Part of a small language model's weights: a variant of Muon for these matrices.
Each number is 200 + 30 x the weight over the matrix's rms, rounded and kept within 0 to 999. Layers, rows and columns count from 0.

# layer 6 MLP up, 3072x768, rms 0.0739, rows 603-639, columns 192-287
131,121,152,167,210,191,174,203,234,264,141,215,177,239,180,268,211,232,201,175,203,247,160,218,176,211,202,221,235,172,214,222,164,248,175,154,247,215,187,182,219,199,172,202,196,225,233,197,226,223,250,123,181,205,228,257,198,119,150,186,199,178,233,217,204,245,220,208,266,225,257,218,159,165,194,187,174,165,223,170,193,282,207,212,185,179,176,198,134,222,255,175,244,199,157,215
160,196,205,219,228,187,190,159,225,158,183,198,193,176,217,172,203,185,215,240,183,144,169,159,189,227,205,206,143,225,206,193,179,183,229,184,178,167,210,163,175,217,260,193,182,266,232,243,207,180,171,210,193,189,211,242,236,226,212,167,216,171,163,220,183,228,218,173,182,169,234,201,201,205,189,243,135,207,222,220,203,196,171,203,207,162,178,201,157,214,180,148,217,210,168,150
192,213,176,195,221,198,185,185,224,180,178,216,213,226,207,164,207,208,154,166,250,181,165,178,191,249,207,221,162,178,214,200,229,221,162,148,192,135,180,190,162,257,199,231,230,253,238,228,225,237,285,211,226,225,193,172,183,205,156,186,240,218,165,204,176,178,219,196,182,188,193,182,226,195,194,199,213,152,202,209,204,221,122,232,199,200,249,215,159,177,201,192,145,214,287,168
226,221,203,126,172,181,213,224,234,177,180,158,204,182,205,162,218,161,128,250,145,193,242,190,139,141,201,168,199,196,191,231,229,204,229,157,201,188,167,239,198,288,188,158,184,177,176,258,169,226,226,174,201,195,239,225,187,204,235,165,214,181,212,245,210,204,226,243,218,196,231,192,193,161,192,155,225,203,237,231,231,226,218,236,209,167,210,254,166,154,206,176,173,185,174,148
167,202,226,219,234,236,203,234,241,212,183,220,253,224,186,144,185,243,222,153,200,205,129,189,200,179,156,232,226,246,161,201,231,238,158,203,222,214,177,142,168,229,263,189,238,184,236,269,231,158,182,168,254,229,144,128,182,195,220,152,236,208,204,180,194,189,247,175,214,277,152,185,150,197,230,240,180,204,211,215,192,223,209,190,182,218,189,198,210,231,165,233,172,216,195,165
173,233,177,204,253,221,214,225,247,170,151,214,150,169,200,250,242,168,227,206,166,206,218,270,240,216,203,191,172,230,228,177,180,170,158,173,184,194,204,205,206,211,207,172,166,184,164,176,186,181,207,182,173,231,197,198,217,163,229,206,128,230,195,197,207,133,248,146,161,230,166,187,192,170,193,233,159,186,202,214,215,173,174,185,194,200,239,185,241,201,192,196,214,200,186,200
192,156,229,212,188,171,229,191,192,203,186,190,168,238,226,149,171,259,189,225,226,163,194,238,214,228,203,235,166,175,200,213,155,147,187,172,207,198,233,177,189,211,166,228,213,218,209,204,189,267,179,187,235,178,172,193,221,184,154,195,216,202,245,241,182,145,186,155,206,207,196,207,161,198,145,176,200,164,214,180,252,202,194,194,198,160,166,257,181,236,198,229,246,122,250,200
179,205,237,158,245,215,219,197,199,189,107,164,207,165,167,180,155,184,173,182,129,222,154,204,118,174,200,217,180,208,195,148,199,168,194,230,176,186,197,153,193,218,161,254,206,156,172,158,267,197,212,209,157,202,179,162,159,185,148,247,225,206,233,159,177,232,184,213,233,189,264,211,176,183,215,183,225,222,243,226,134,241,146,242,178,169,214,206,235,220,197,254,150,242,208,204
192,236,197,182,217,249,253,213,191,187,207,250,188,257,189,170,135,175,202,216,158,208,200,200,190,208,241,217,186,192,134,200,171,150,198,149,195,222,188,207,231,226,217,219,205,187,189,235,241,146,197,176,184,216,144,204,202,154,158,222,209,175,181,167,209,240,180,218,203,221,210,176,185,141,238,169,190,186,207,192,173,246,198,204,178,202,192,191,258,218,199,204,207,173,206,216
206,269,253,205,217,206,137,167,187,196,235,193,202,211,218,209,163,199,204,246,180,199,197,238,197,206,220,158,181,227,205,191,206,221,146,227,168,203,167,176,196,171,208,128,181,189,175,155,176,187,199,166,188,177,220,195,201,255,199,199,180,159,159,221,171,155,199,190,228,188,177,217,186,208,213,216,203,194,175,130,210,211,181,182,174,131,200,194,185,157,217,187,198,191,225,156
167,195,202,247,234,194,155,94,238,209,212,249,201,168,183,180,155,178,198,232,173,110,210,203,214,218,227,207,216,234,194,172,167,176,189,186,192,199,208,251,221,163,195,181,205,207,198,191,192,228,208,199,190,193,197,184,172,188,233,155,130,221,177,176,231,204,158,203,157,191,197,202,179,237,230,181,163,195,183,224,227,183,219,201,215,190,256,175,201,194,189,136,164,182,175,196
217,206,212,201,185,228,199,189,115,239,160,204,186,225,223,168,163,142,186,220,275,246,202,158,166,227,271,218,184,236,226,165,216,212,182,212,208,238,157,184,222,205,228,225,139,138,189,169,203,238,182,222,218,175,203,209,233,155,200,164,167,223,195,153,190,216,174,221,210,224,236,203,190,247,205,171,197,209,191,148,141,188,233,177,243,197,184,221,208,249,205,171,172,155,186,198
254,202,207,234,209,181,206,184,235,229,185,148,198,173,212,220,201,186,209,196,232,210,174,206,185,239,204,193,215,168,170,175,184,191,193,147,158,177,146,174,196,188,246,224,180,233,224,219,214,207,153,194,264,181,172,196,224,181,255,206,209,184,195,182,157,235,192,204,236,205,185,241,199,241,178,243,173,204,192,258,192,281,151,177,195,287,198,188,193,144,133,203,191,167,205,169
193,200,171,163,177,266,226,230,210,182,210,199,221,208,207,160,183,225,201,196,227,203,210,175,184,137,153,187,172,171,171,216,195,235,139,190,182,193,226,216,228,203,229,201,209,194,229,237,180,195,250,217,215,177,209,181,191,229,185,201,183,217,218,205,227,179,239,214,203,248,166,237,172,150,227,220,162,247,239,198,187,184,163,187,188,131,234,212,161,194,192,156,233,211,164,224
259,214,196,205,204,221,173,211,237,175,172,222,211,209,168,246,178,203,168,195,195,200,197,255,183,236,290,206,211,214,254,194,204,172,200,232,124,229,166,181,167,220,165,175,178,245,185,196,237,229,108,137,169,203,200,156,254,238,221,145,216,209,203,209,158,227,217,252,162,243,164,199,226,240,174,220,160,232,204,207,196,183,216,273,191,201,230,190,194,186,143,200,190,191,216,166
154,233,195,210,231,266,184,216,191,228,188,163,220,175,204,214,226,216,170,152,205,199,183,193,215,208,237,181,234,186,231,187,187,218,223,227,123,190,201,224,185,217,228,180,188,199,210,212,227,240,233,203,208,211,224,222,184,237,194,180,143,191,165,204,274,192,242,216,193,183,167,166,164,249,198,225,217,213,192,236,293,207,172,193,190,178,204,215,226,196,188,191,200,151,171,195
204,207,206,165,202,241,235,164,222,182,193,145,218,169,201,236,231,207,206,230,230,151,200,245,203,215,223,220,209,193,229,184,217,211,168,178,217,207,217,194,240,190,222,160,237,206,228,205,190,250,192,138,186,122,172,196,267,181,242,177,179,155,229,246,172,171,217,175,195,196,188,185,203,273,168,208,194,250,193,206,184,163,188,202,257,231,269,154,224,211,171,205,173,129,247,201
210,226,214,196,189,200,215,190,212,191,179,176,207,210,179,146,169,268,177,174,192,155,162,195,177,194,181,230,173,148,257,213,231,218,226,157,194,192,187,191,134,185,155,236,210,184,150,224,204,190,181,182,151,192,208,201,218,196,203,186,221,194,217,161,211,217,178,243,238,197,244,150,179,190,208,178,217,200,202,220,172,225,207,188,192,179,207,205,217,226,152,195,161,222,240,223
221,217,156,151,133,215,250,183,203,232,241,239,188,233,168,225,190,201,208,183,199,148,176,222,190,235,189,178,184,153,251,199,275,235,213,194,212,248,131,226,178,140,227,228,219,212,198,239,218,172,214,225,196,220,247,242,181,196,164,187,251,166,197,214,241,243,214,184,206,171,188,141,224,220,240,202,197,185,183,191,188,175,202,176,213,153,157,176,176,228,215,247,187,206,213,219
192,164,211,154,191,243,234,174,224,250,172,228,171,160,222,234,176,232,223,223,204,177,197,175,218,196,205,220,209,119,251,214,220,198,227,244,176,224,216,218,227,199,237,204,203,198,157,225,238,169,203,182,261,210,171,186,184,189,185,227,226,187,196,200,198,256,158,217,175,199,206,154,231,228,160,221,216,190,204,198,148,210,225,186,235,163,224,231,223,198,202,197,152,207,221,228
239,216,253,192,177,147,226,158,233,145,279,195,215,235,175,191,142,198,181,172,269,175,232,222,271,199,227,221,223,173,137,277,219,199,161,204,154,169,150,198,199,192,216,196,228,230,200,193,189,214,214,217,226,196,127,220,210,242,170,174,233,182,203,237,191,196,268,206,203,192,201,174,189,234,252,224,154,200,210,255,185,219,206,202,165,204,208,178,209,218,193,226,173,221,170,188
163,195,226,264,230,233,184,210,195,210,168,190,171,237,148,170,212,200,175,186,257,178,228,223,198,169,227,244,244,181,245,173,175,246,178,166,254,243,186,193,183,164,184,225,225,236,192,197,218,155,219,208,229,185,112,193,197,181,200,237,204,172,205,224,205,221,199,175,174,182,188,196,239,189,189,162,179,311,252,209,218,170,203,199,194,220,215,185,170,213,190,224,202,162,203,214
202,151,177,180,207,234,194,199,211,197,223,184,209,228,207,188,164,167,235,191,184,202,227,175,174,162,179,192,194,175,257,167,183,154,212,183,263,209,226,189,213,173,193,196,175,181,166,210,211,188,202,180,193,220,246,220,209,230,172,243,281,207,225,163,212,219,170,168,192,183,191,159,157,207,199,222,262,219,265,166,177,218,198,196,226,203,202,206,201,243,174,192,198,190,256,172
218,218,221,200,170,212,181,198,196,167,255,247,146,165,169,221,222,221,220,164,183,143,228,252,251,189,239,222,235,216,174,236,230,139,207,238,185,211,238,200,169,195,205,180,225,194,185,157,183,224,164,182,253,213,187,170,141,183,212,193,208,265,209,188,242,155,202,194,242,184,196,206,147,180,142,228,220,220,198,219,234,162,225,213,218,168,215,214,225,167,183,153,169,187,215,175
141,272,240,212,178,218,199,224,216,200,240,244,210,186,166,208,220,201,173,225,226,165,193,184,257,263,175,154,205,108,195,199,180,171,154,199,246,214,229,254,196,193,229,197,200,214,228,160,235,183,196,220,189,235,151,217,176,190,190,229,216,121,197,171,228,227,200,205,189,179,235,217,148,183,185,132,169,185,233,209,209,261,217,191,200,244,213,225,227,165,220,191,194,165,204,188
175,200,231,200,230,217,190,221,178,236,129,151,178,232,163,240,186,193,146,211,259,169,223,181,158,140,166,210,249,262,183,232,234,162,197,245,220,245,232,215,194,215,191,195,146,248,148,214,188,210,194,199,183,160,273,233,220,216,183,155,184,231,218,205,210,204,150,256,173,182,217,271,238,197,152,238,216,181,132,202,231,208,175,208,244,139,281,200,175,196,212,250,181,210,190,165
170,204,208,213,214,223,228,191,234,192,230,192,230,176,183,184,175,217,183,163,212,173,230,177,189,216,201,181,189,222,246,241,216,212,205,185,197,160,178,178,213,204,172,256,235,156,235,219,132,206,226,160,165,223,210,177,244,135,176,174,239,178,170,224,216,185,176,128,126,125,280,277,181,164,240,160,185,211,213,218,168,217,153,200,171,201,204,199,168,224,114,238,218,191,229,164
220,176,198,223,192,189,202,207,210,232,205,201,183,213,139,175,214,185,226,186,191,141,280,201,203,230,177,218,206,240,219,191,205,219,208,215,246,173,201,217,238,179,194,215,171,183,199,228,202,134,187,153,164,217,190,248,173,202,170,197,149,214,181,164,202,218,194,183,191,155,194,233,190,140,188,197,166,191,184,246,195,212,234,186,177,224,215,192,184,200,254,213,262,195,207,196
177,160,149,240,212,218,120,170,183,201,238,215,208,180,224,172,185,187,186,224,197,205,213,210,195,204,175,216,203,192,223,193,259,202,142,184,234,183,207,209,253,207,171,201,222,161,224,174,175,207,163,194,226,184,233,200,189,180,198,169,226,203,222,187,155,169,210,175,177,209,247,224,208,171,193,229,230,207,207,204,263,225,224,212,229,198,209,164,235,191,258,180,197,212,225,173
186,243,130,193,181,179,219,190,184,214,224,220,204,175,243,226,268,176,207,261,205,171,174,193,205,198,156,166,158,172,194,193,228,193,143,206,199,214,200,139,158,232,233,278,227,195,222,193,239,164,171,279,248,196,202,116,163,205,237,157,196,216,223,149,180,250,195,188,226,143,149,189,188,214,205,218,139,177,196,161,165,260,188,242,251,197,238,205,195,227,199,188,196,198,255,180
226,134,197,219,190,172,176,200,153,241,164,216,248,177,210,196,224,194,161,211,192,227,165,190,238,181,197,188,151,209,184,243,163,179,225,203,168,177,146,195,211,181,157,179,203,188,186,178,194,225,152,170,266,226,216,233,173,180,177,192,142,253,134,187,238,188,230,212,185,165,132,204,207,219,162,157,213,174,239,188,222,201,147,182,186,168,193,192,177,174,129,182,197,179,160,219
214,260,207,188,168,211,213,203,214,200,175,159,191,220,202,181,208,185,189,194,194,191,193,173,180,196,203,184,243,150,185,174,231,182,184,143,165,203,163,178,187,160,181,164,228,215,197,163,151,205,178,205,265,209,246,208,212,214,122,183,176,192,229,153,166,216,265,223,211,228,163,214,230,192,249,197,145,220,226,213,162,191,235,191,194,213,230,190,244,155,194,182,210,224,206,148
157,212,215,138,213,175,241,150,209,214,218,165,248,165,200,156,204,250,206,221,192,143,208,193,235,176,170,210,196,241,193,273,165,201,239,197,232,171,118,232,192,218,216,172,191,167,164,168,209,215,199,221,183,179,251,155,196,229,217,243,183,200,221,208,186,224,172,148,227,197,216,185,226,156,193,160,186,223,197,196,197,176,214,180,145,220,187,233,195,153,217,202,139,198,198,199
222,218,140,204,173,220,183,194,191,193,207,190,264,237,183,188,229,212,178,230,255,187,209,198,223,224,208,236,145,164,155,234,165,200,167,214,169,183,241,248,159,210,133,191,201,173,193,151,178,196,227,153,198,171,250,185,195,161,221,158,143,230,153,136,217,209,203,227,118,197,173,154,208,179,190,188,193,231,238,148,183,163,209,221,221,178,192,223,169,171,182,237,204,196,203,221
164,180,146,176,187,200,203,178,210,215,253,225,245,201,198,249,247,169,171,180,159,205,195,232,200,205,155,218,209,240,185,182,209,177,194,235,171,186,187,198,206,210,194,256,249,148,256,141,161,226,177,248,230,211,247,238,187,187,187,221,167,221,200,222,192,184,208,186,150,175,223,222,130,173,212,157,159,220,224,192,236,223,176,189,228,231,224,197,234,261,210,168,219,179,197,186
185,200,174,189,200,178,229,221,175,229,163,252,187,192,207,199,196,194,235,204,221,220,152,168,207,213,201,231,195,195,202,127,235,234,192,197,174,227,202,196,216,244,215,160,209,178,215,186,158,188,184,210,221,210,234,179,134,232,267,184,223,232,148,175,173,186,249,185,250,156,281,204,166,211,193,233,208,182,216,257,209,227,196,217,246,174,172,149,157,211,189,188,174,186,217,192
178,211,219,204,206,268,160,158,230,134,194,219,161,239,178,219,214,183,243,280,243,239,230,224,209,219,221,208,178,213,199,170,187,212,230,179,218,179,191,228,209,181,181,209,201,196,190,234,219,234,189,234,138,221,265,187,174,183,206,198,167,221,177,262,174,163,141,215,181,183,170,215,169,258,267,177,213,257,211,229,157,210,210,117,202,164,173,178,221,199,166,230,181,219,262,226
# layer 6 MLP down (transposed), 3072x768, rms 0.209, rows 603-638, columns 192-287
184,171,199,220,193,213,172,174,223,231,182,228,216,254,247,205,205,178,138,159,221,169,201,190,235,207,190,265,185,175,234,213,208,147,235,199,257,184,266,237,191,210,216,219,194,144,237,183,187,211,198,178,163,205,198,242,152,174,237,195,172,190,210,163,155,224,223,207,209,179,193,276,160,176,151,157,184,219,189,189,187,143,224,196,244,247,212,206,138,183,198,255,165,135,195,186
226,221,170,175,211,154,171,199,229,257,248,238,168,176,163,213,185,192,177,209,205,275,213,184,181,187,167,184,165,197,153,155,167,208,268,205,214,259,181,186,264,144,189,164,174,191,203,215,244,200,182,210,205,231,190,169,240,179,270,268,199,260,211,240,232,213,145,151,175,214,178,221,220,185,202,139,197,207,208,177,169,195,178,228,217,188,206,205,200,178,211,169,239,211,202,196
179,127,171,157,165,181,206,209,123,159,212,216,229,187,173,200,185,219,150,185,121,195,251,233,189,184,206,207,197,174,174,226,251,148,165,170,220,227,219,194,205,229,158,164,232,218,193,208,244,176,206,276,226,218,181,201,208,301,202,227,244,232,166,193,207,158,169,201,214,233,188,216,211,199,192,197,196,195,201,176,184,189,217,191,198,261,183,216,230,152,236,249,169,261,215,153
170,248,188,208,217,174,222,205,161,174,206,230,181,115,195,206,220,177,178,226,217,159,234,180,155,246,215,213,231,207,235,196,219,187,185,162,198,163,195,187,181,189,124,213,163,199,141,213,210,207,193,222,174,235,202,245,266,204,238,140,211,211,204,209,187,211,190,209,240,163,178,206,209,186,169,170,210,169,218,249,260,178,185,208,238,173,229,168,201,200,206,208,165,215,223,155
205,218,175,195,209,207,166,229,242,274,190,233,142,161,187,218,191,197,242,192,149,209,215,192,184,214,208,188,171,190,178,214,206,187,224,168,188,112,185,208,181,185,199,248,204,149,180,176,200,174,183,166,191,179,159,219,192,194,204,188,154,215,206,176,226,238,213,205,205,216,141,191,208,207,229,174,162,232,186,204,239,209,212,181,207,181,130,222,229,178,187,199,245,153,191,176
172,163,196,169,253,199,178,159,219,183,215,214,163,216,195,205,206,183,219,185,199,256,168,214,204,212,184,168,196,178,226,207,181,247,237,167,171,228,256,200,251,173,223,258,205,216,196,168,181,155,158,231,168,157,225,173,217,182,195,240,195,199,173,208,228,202,194,158,182,267,197,232,234,254,234,215,254,140,195,270,197,249,209,169,215,217,186,191,210,193,203,176,175,211,198,222
182,155,193,179,175,153,175,225,187,189,179,192,222,148,198,168,194,235,187,238,212,162,208,197,187,171,196,206,255,151,184,220,186,218,224,155,222,201,231,185,229,204,156,188,152,229,205,255,190,183,189,207,210,168,232,208,250,223,207,271,185,151,238,225,171,184,153,206,196,196,195,207,190,205,210,165,248,225,184,191,184,200,148,203,176,197,163,213,238,190,183,220,180,162,220,171
204,236,171,206,192,189,160,198,223,239,223,231,189,164,162,211,185,247,189,230,179,227,194,168,219,224,161,205,223,232,249,191,208,182,197,240,228,202,191,189,185,174,183,221,208,237,186,186,265,143,209,217,174,196,227,231,171,197,148,171,141,176,230,126,234,164,203,243,193,157,158,266,156,225,177,200,169,170,203,210,176,201,237,184,213,226,211,168,171,181,231,205,267,171,222,188
169,190,227,191,188,191,216,253,204,188,180,257,179,184,224,157,204,203,259,214,146,205,207,199,201,144,171,205,249,191,215,189,194,264,173,221,229,133,170,196,173,206,210,186,261,241,157,237,190,132,231,193,198,223,236,208,195,172,169,190,205,160,237,198,225,174,196,168,175,205,197,175,199,173,205,205,237,155,227,151,194,205,168,173,142,246,99,223,209,219,228,206,86,275,179,138
172,169,222,206,215,171,169,233,242,195,218,210,232,226,243,202,186,185,168,223,207,175,219,195,210,194,226,194,231,183,181,161,197,236,279,133,188,191,228,193,218,153,181,155,165,188,236,193,182,224,192,226,210,192,241,199,201,190,178,209,159,235,191,199,240,160,189,216,182,222,206,217,221,176,244,176,241,232,229,183,220,162,181,183,200,205,225,197,219,210,269,234,203,196,187,232
199,188,226,187,227,207,250,169,259,218,186,162,234,184,167,183,179,169,179,217,224,185,194,209,167,206,136,202,199,237,219,154,166,207,175,198,286,206,232,212,176,236,190,194,226,242,231,187,214,251,248,209,151,206,207,166,187,241,174,229,223,176,169,189,241,207,240,210,209,218,168,228,263,190,243,209,226,147,205,213,209,174,169,196,208,252,250,180,254,181,122,150,227,203,190,225
188,228,204,180,211,168,240,180,207,186,163,204,209,210,234,176,152,201,129,201,220,168,287,168,203,186,188,229,160,217,249,193,261,208,175,151,176,184,202,218,221,239,214,187,197,251,284,224,202,207,216,175,238,227,210,221,215,189,203,198,190,176,241,190,121,223,158,180,194,263,215,180,174,183,274,214,190,134,178,146,180,197,193,177,203,188,172,204,251,187,202,187,223,245,171,228
220,241,237,210,213,177,221,228,273,204,152,212,241,214,202,246,189,230,215,174,145,188,189,157,193,122,203,204,181,207,210,178,174,202,215,230,235,193,144,138,202,182,210,186,197,178,221,175,200,194,198,186,192,250,159,178,279,188,235,224,233,172,211,163,181,219,200,227,213,155,238,222,178,187,242,184,205,151,171,204,163,200,148,200,204,215,174,150,231,174,156,189,169,163,208,181
218,241,206,196,221,210,133,196,216,164,218,204,187,185,202,196,189,240,270,211,237,162,209,193,157,226,175,153,194,208,201,194,200,216,220,243,232,199,187,202,210,190,179,238,191,179,203,139,202,138,162,232,206,207,145,222,128,179,166,192,180,178,187,171,211,182,192,168,224,250,193,242,167,197,220,261,130,170,168,176,219,204,201,161,174,208,226,151,243,192,206,142,153,162,245,162
201,234,227,224,251,189,219,135,219,203,177,193,217,185,278,217,150,215,180,193,189,211,146,167,217,190,209,221,159,176,210,248,217,227,229,194,200,212,188,194,245,184,215,203,245,240,199,166,212,238,236,188,209,124,220,140,209,213,184,141,209,209,191,190,203,190,199,218,203,209,209,174,195,205,218,192,193,187,261,209,218,222,160,170,190,176,243,181,168,209,228,211,200,190,128,180
195,221,182,149,206,190,224,152,250,247,216,241,217,186,227,195,216,171,160,191,181,185,218,238,221,154,200,202,197,190,195,192,234,224,234,249,261,221,230,193,198,204,176,212,177,234,160,197,212,206,233,224,189,167,168,197,216,181,205,198,180,209,182,186,249,198,208,221,226,219,182,163,211,241,140,209,201,211,186,202,210,287,226,220,190,172,229,155,182,165,208,180,193,183,203,182
157,200,182,249,224,228,147,157,148,172,170,195,195,239,239,195,175,144,228,212,179,168,211,224,262,181,223,234,161,216,184,211,192,169,239,220,182,174,226,205,260,216,188,244,209,202,188,214,202,131,145,181,177,190,183,229,250,226,189,177,225,209,209,185,177,186,220,202,212,189,222,240,321,182,211,196,178,205,166,190,176,216,218,258,216,248,223,203,174,268,167,200,198,178,186,170
193,210,213,189,189,169,179,216,178,231,189,194,231,204,185,204,158,238,215,171,193,137,234,220,177,286,153,206,135,180,167,225,231,208,179,202,203,190,231,203,227,208,232,207,227,176,156,212,188,228,183,247,207,241,175,206,214,231,227,162,199,245,196,164,171,156,179,268,238,212,217,150,214,218,192,228,163,272,185,267,211,209,214,219,250,266,176,158,226,242,233,177,253,233,228,225
190,224,221,191,180,197,236,136,221,186,189,243,177,205,270,220,173,174,212,218,259,153,180,137,211,209,213,208,198,237,218,199,219,290,141,216,183,185,185,171,244,154,263,203,201,193,197,164,205,162,171,185,249,183,220,245,196,190,188,131,171,187,173,195,206,197,205,197,165,165,207,171,151,200,222,201,210,210,197,227,191,167,181,223,214,191,176,254,150,206,167,187,206,204,220,209
260,277,246,141,139,147,244,192,188,187,191,268,222,186,199,265,196,218,217,196,197,166,187,183,202,181,225,212,198,237,222,210,188,238,216,174,183,216,209,218,210,191,186,245,196,191,243,194,232,159,191,241,184,180,228,192,222,187,192,172,172,208,201,134,147,159,244,194,149,156,230,194,204,149,195,211,204,178,136,212,232,208,176,248,188,155,154,239,205,214,201,219,173,159,175,209
209,169,174,194,206,199,197,181,207,197,211,233,196,185,196,240,184,220,179,222,169,223,209,199,223,232,195,174,183,177,145,187,193,176,189,203,221,206,200,159,252,244,209,230,228,229,236,242,199,222,192,162,232,155,229,191,215,198,242,186,214,206,193,217,186,192,216,203,225,218,207,248,235,223,192,251,210,194,230,180,169,168,220,174,172,187,185,201,187,201,209,169,151,179,170,220
231,184,193,214,181,203,275,207,174,166,221,245,174,224,209,204,259,227,198,245,262,196,199,221,208,192,200,204,255,202,215,205,198,237,173,195,209,195,212,178,244,163,224,201,195,221,243,217,219,213,229,207,180,154,206,219,191,217,218,157,165,207,226,175,185,218,188,199,194,174,252,220,241,203,206,209,218,188,198,213,206,200,175,211,248,166,227,237,236,199,209,206,172,212,197,195
210,196,215,208,233,163,152,234,211,217,202,228,186,204,183,173,221,163,178,210,209,162,255,214,300,199,206,216,239,223,167,211,214,262,211,182,219,159,170,172,253,229,202,235,172,206,189,178,163,238,132,236,196,234,236,199,233,183,206,249,189,146,179,175,197,183,246,152,230,164,240,205,248,174,173,204,189,191,176,217,146,200,207,200,198,166,202,198,159,184,206,206,174,156,238,199
199,163,181,232,164,202,171,209,211,176,196,195,213,224,206,228,202,183,211,164,218,204,175,207,181,181,204,244,208,160,224,193,213,167,224,145,282,240,217,158,221,244,177,243,244,228,219,218,209,169,218,213,245,174,213,202,166,186,204,209,166,168,195,245,209,231,187,204,180,247,177,214,166,237,239,229,149,219,228,171,260,204,193,248,172,151,169,203,289,158,158,197,247,154,149,196
192,172,201,159,201,183,205,208,182,152,200,128,247,214,156,227,227,192,213,165,227,200,193,172,220,158,158,195,147,184,223,221,225,204,162,190,220,231,193,177,189,252,210,216,238,254,240,204,178,195,195,140,169,195,185,195,216,219,174,228,219,162,190,255,127,180,162,200,244,184,179,248,157,147,210,193,178,259,202,208,179,278,188,218,210,209,241,180,197,274,225,258,196,198,180,243
283,192,226,223,198,160,155,199,178,213,229,202,202,216,210,196,182,240,206,221,222,215,211,195,223,238,196,225,182,186,216,227,187,194,186,270,219,243,233,210,212,242,199,219,214,198,202,239,174,216,218,125,177,202,145,197,219,241,153,187,215,228,205,194,205,168,201,252,193,177,214,134,195,239,194,220,197,190,149,222,193,245,201,155,215,155,213,209,193,177,207,247,194,164,220,154
193,174,162,171,155,269,197,140,189,214,172,219,171,160,149,242,196,207,178,228,164,173,183,186,205,175,196,182,181,182,182,183,217,167,205,222,202,164,179,190,240,214,175,221,147,237,258,168,190,173,164,184,195,200,215,221,214,154,152,190,192,184,165,186,231,200,195,205,224,147,235,211,193,234,197,201,173,204,206,209,240,196,199,180,181,223,174,261,238,171,217,164,192,212,235,210
177,159,189,198,201,193,240,214,153,212,231,177,214,152,206,178,123,162,224,192,224,253,237,158,205,245,180,179,191,152,209,228,188,272,173,177,196,180,157,179,224,264,244,147,181,240,162,224,216,163,228,181,190,206,232,208,231,197,208,211,154,160,170,227,231,164,186,217,182,202,192,191,217,201,201,167,221,211,205,233,180,211,197,233,183,194,192,224,204,148,200,187,221,192,158,159
198,248,194,171,204,214,215,250,171,191,206,182,229,189,200,187,245,207,196,188,178,190,225,203,165,222,178,199,238,236,195,229,185,177,205,180,257,231,195,236,186,141,234,190,183,200,203,195,201,233,203,210,185,209,115,193,226,193,171,179,224,206,223,215,238,204,174,205,208,192,187,256,215,258,153,181,188,196,179,200,224,232,234,181,188,250,254,165,255,243,200,250,229,164,225,203
220,174,229,187,193,179,200,222,248,162,181,182,243,242,194,220,240,134,203,232,156,161,161,139,189,200,202,178,194,211,219,216,197,176,172,146,215,175,197,159,221,164,203,194,196,179,193,204,166,209,177,203,156,194,178,180,225,197,183,196,205,198,218,176,234,218,189,191,199,222,193,177,208,248,185,256,202,186,209,204,160,258,160,263,204,190,190,216,168,230,198,200,154,212,293,221
192,241,199,208,160,194,218,256,186,210,212,204,251,159,188,187,203,223,217,173,214,232,128,197,218,232,187,181,211,242,167,203,200,158,188,224,186,199,209,162,178,192,211,242,202,171,178,200,224,239,188,223,226,133,197,221,191,193,209,188,244,226,175,159,141,225,167,201,208,197,172,184,235,240,180,188,202,212,214,174,230,156,165,155,176,197,217,224,267,128,160,201,226,165,237,150
149,205,215,154,200,186,196,195,270,182,259,254,212,205,203,227,218,219,210,232,175,227,225,186,210,209,194,210,217,172,253,245,195,202,236,209,188,180,138,203,177,156,174,182,242,242,211,176,221,167,186,216,172,181,194,242,179,199,189,170,263,257,276,214,197,235,228,223,223,193,213,169,155,191,157,163,233,175,209,224,218,218,124,173,207,196,188,133,217,161,234,208,188,179,206,222
248,129,186,194,185,217,223,209,271,204,233,254,210,187,176,207,172,195,207,233,215,164,221,181,193,168,219,240,183,172,180,166,187,192,182,197,204,144,214,174,239,265,176,184,196,195,197,195,220,203,209,279,231,205,176,185,216,183,221,191,192,211,147,182,211,214,221,224,187,258,188,192,201,224,215,196,216,246,221,201,203,181,194,235,220,233,130,199,261,165,220,202,234,224,144,203
222,223,208,194,210,177,189,194,216,164,204,158,186,178,187,199,190,203,200,197,181,199,194,200,183,190,223,150,165,259,190,253,171,202,191,175,179,194,204,230,214,233,183,161,180,183,217,186,186,196,205,175,234,199,206,165,198,210,221,197,204,188,211,187,204,175,197,178,192,216,214,217,198,191,208,180,233,213,219,201,199,210,194,182,169,199,157,155,196,195,266,223,186,254,195,148
222,191,184,177,184,207,202,144,299,174,216,262,219,180,220,169,214,183,205,227,142,212,230,223,159,167,163,187,214,211,192,202,202,201,186,177,177,172,216,192,212,228,175,180,178,189,223,194,237,215,236,206,170,224,147,221,140,230,145,239,151,237,153,227,221,201,188,229,193,221,193,231,134,173,208,173,196,172,188,206,241,200,166,227,201,144,161,213,230,257,159,265,243,216,207,189
232,272,201,213,185,209,196,195,174,199,173,211,201,198,210,209,150,279,220,233,196,250,186,194,169,165,202,248,166,197,244,156,222,162,174,172,208,214,192,198,212,167,200,222,178,212,186,226,213,191,238,182,190,202,187,173,228,154,209,239,198,168,136,216,180,210,221,213,195,168,216,187,201,200,202,200,205,185,178,187,164,181,224,212,249,200,167,197,204,160,179,196,220,260,153,154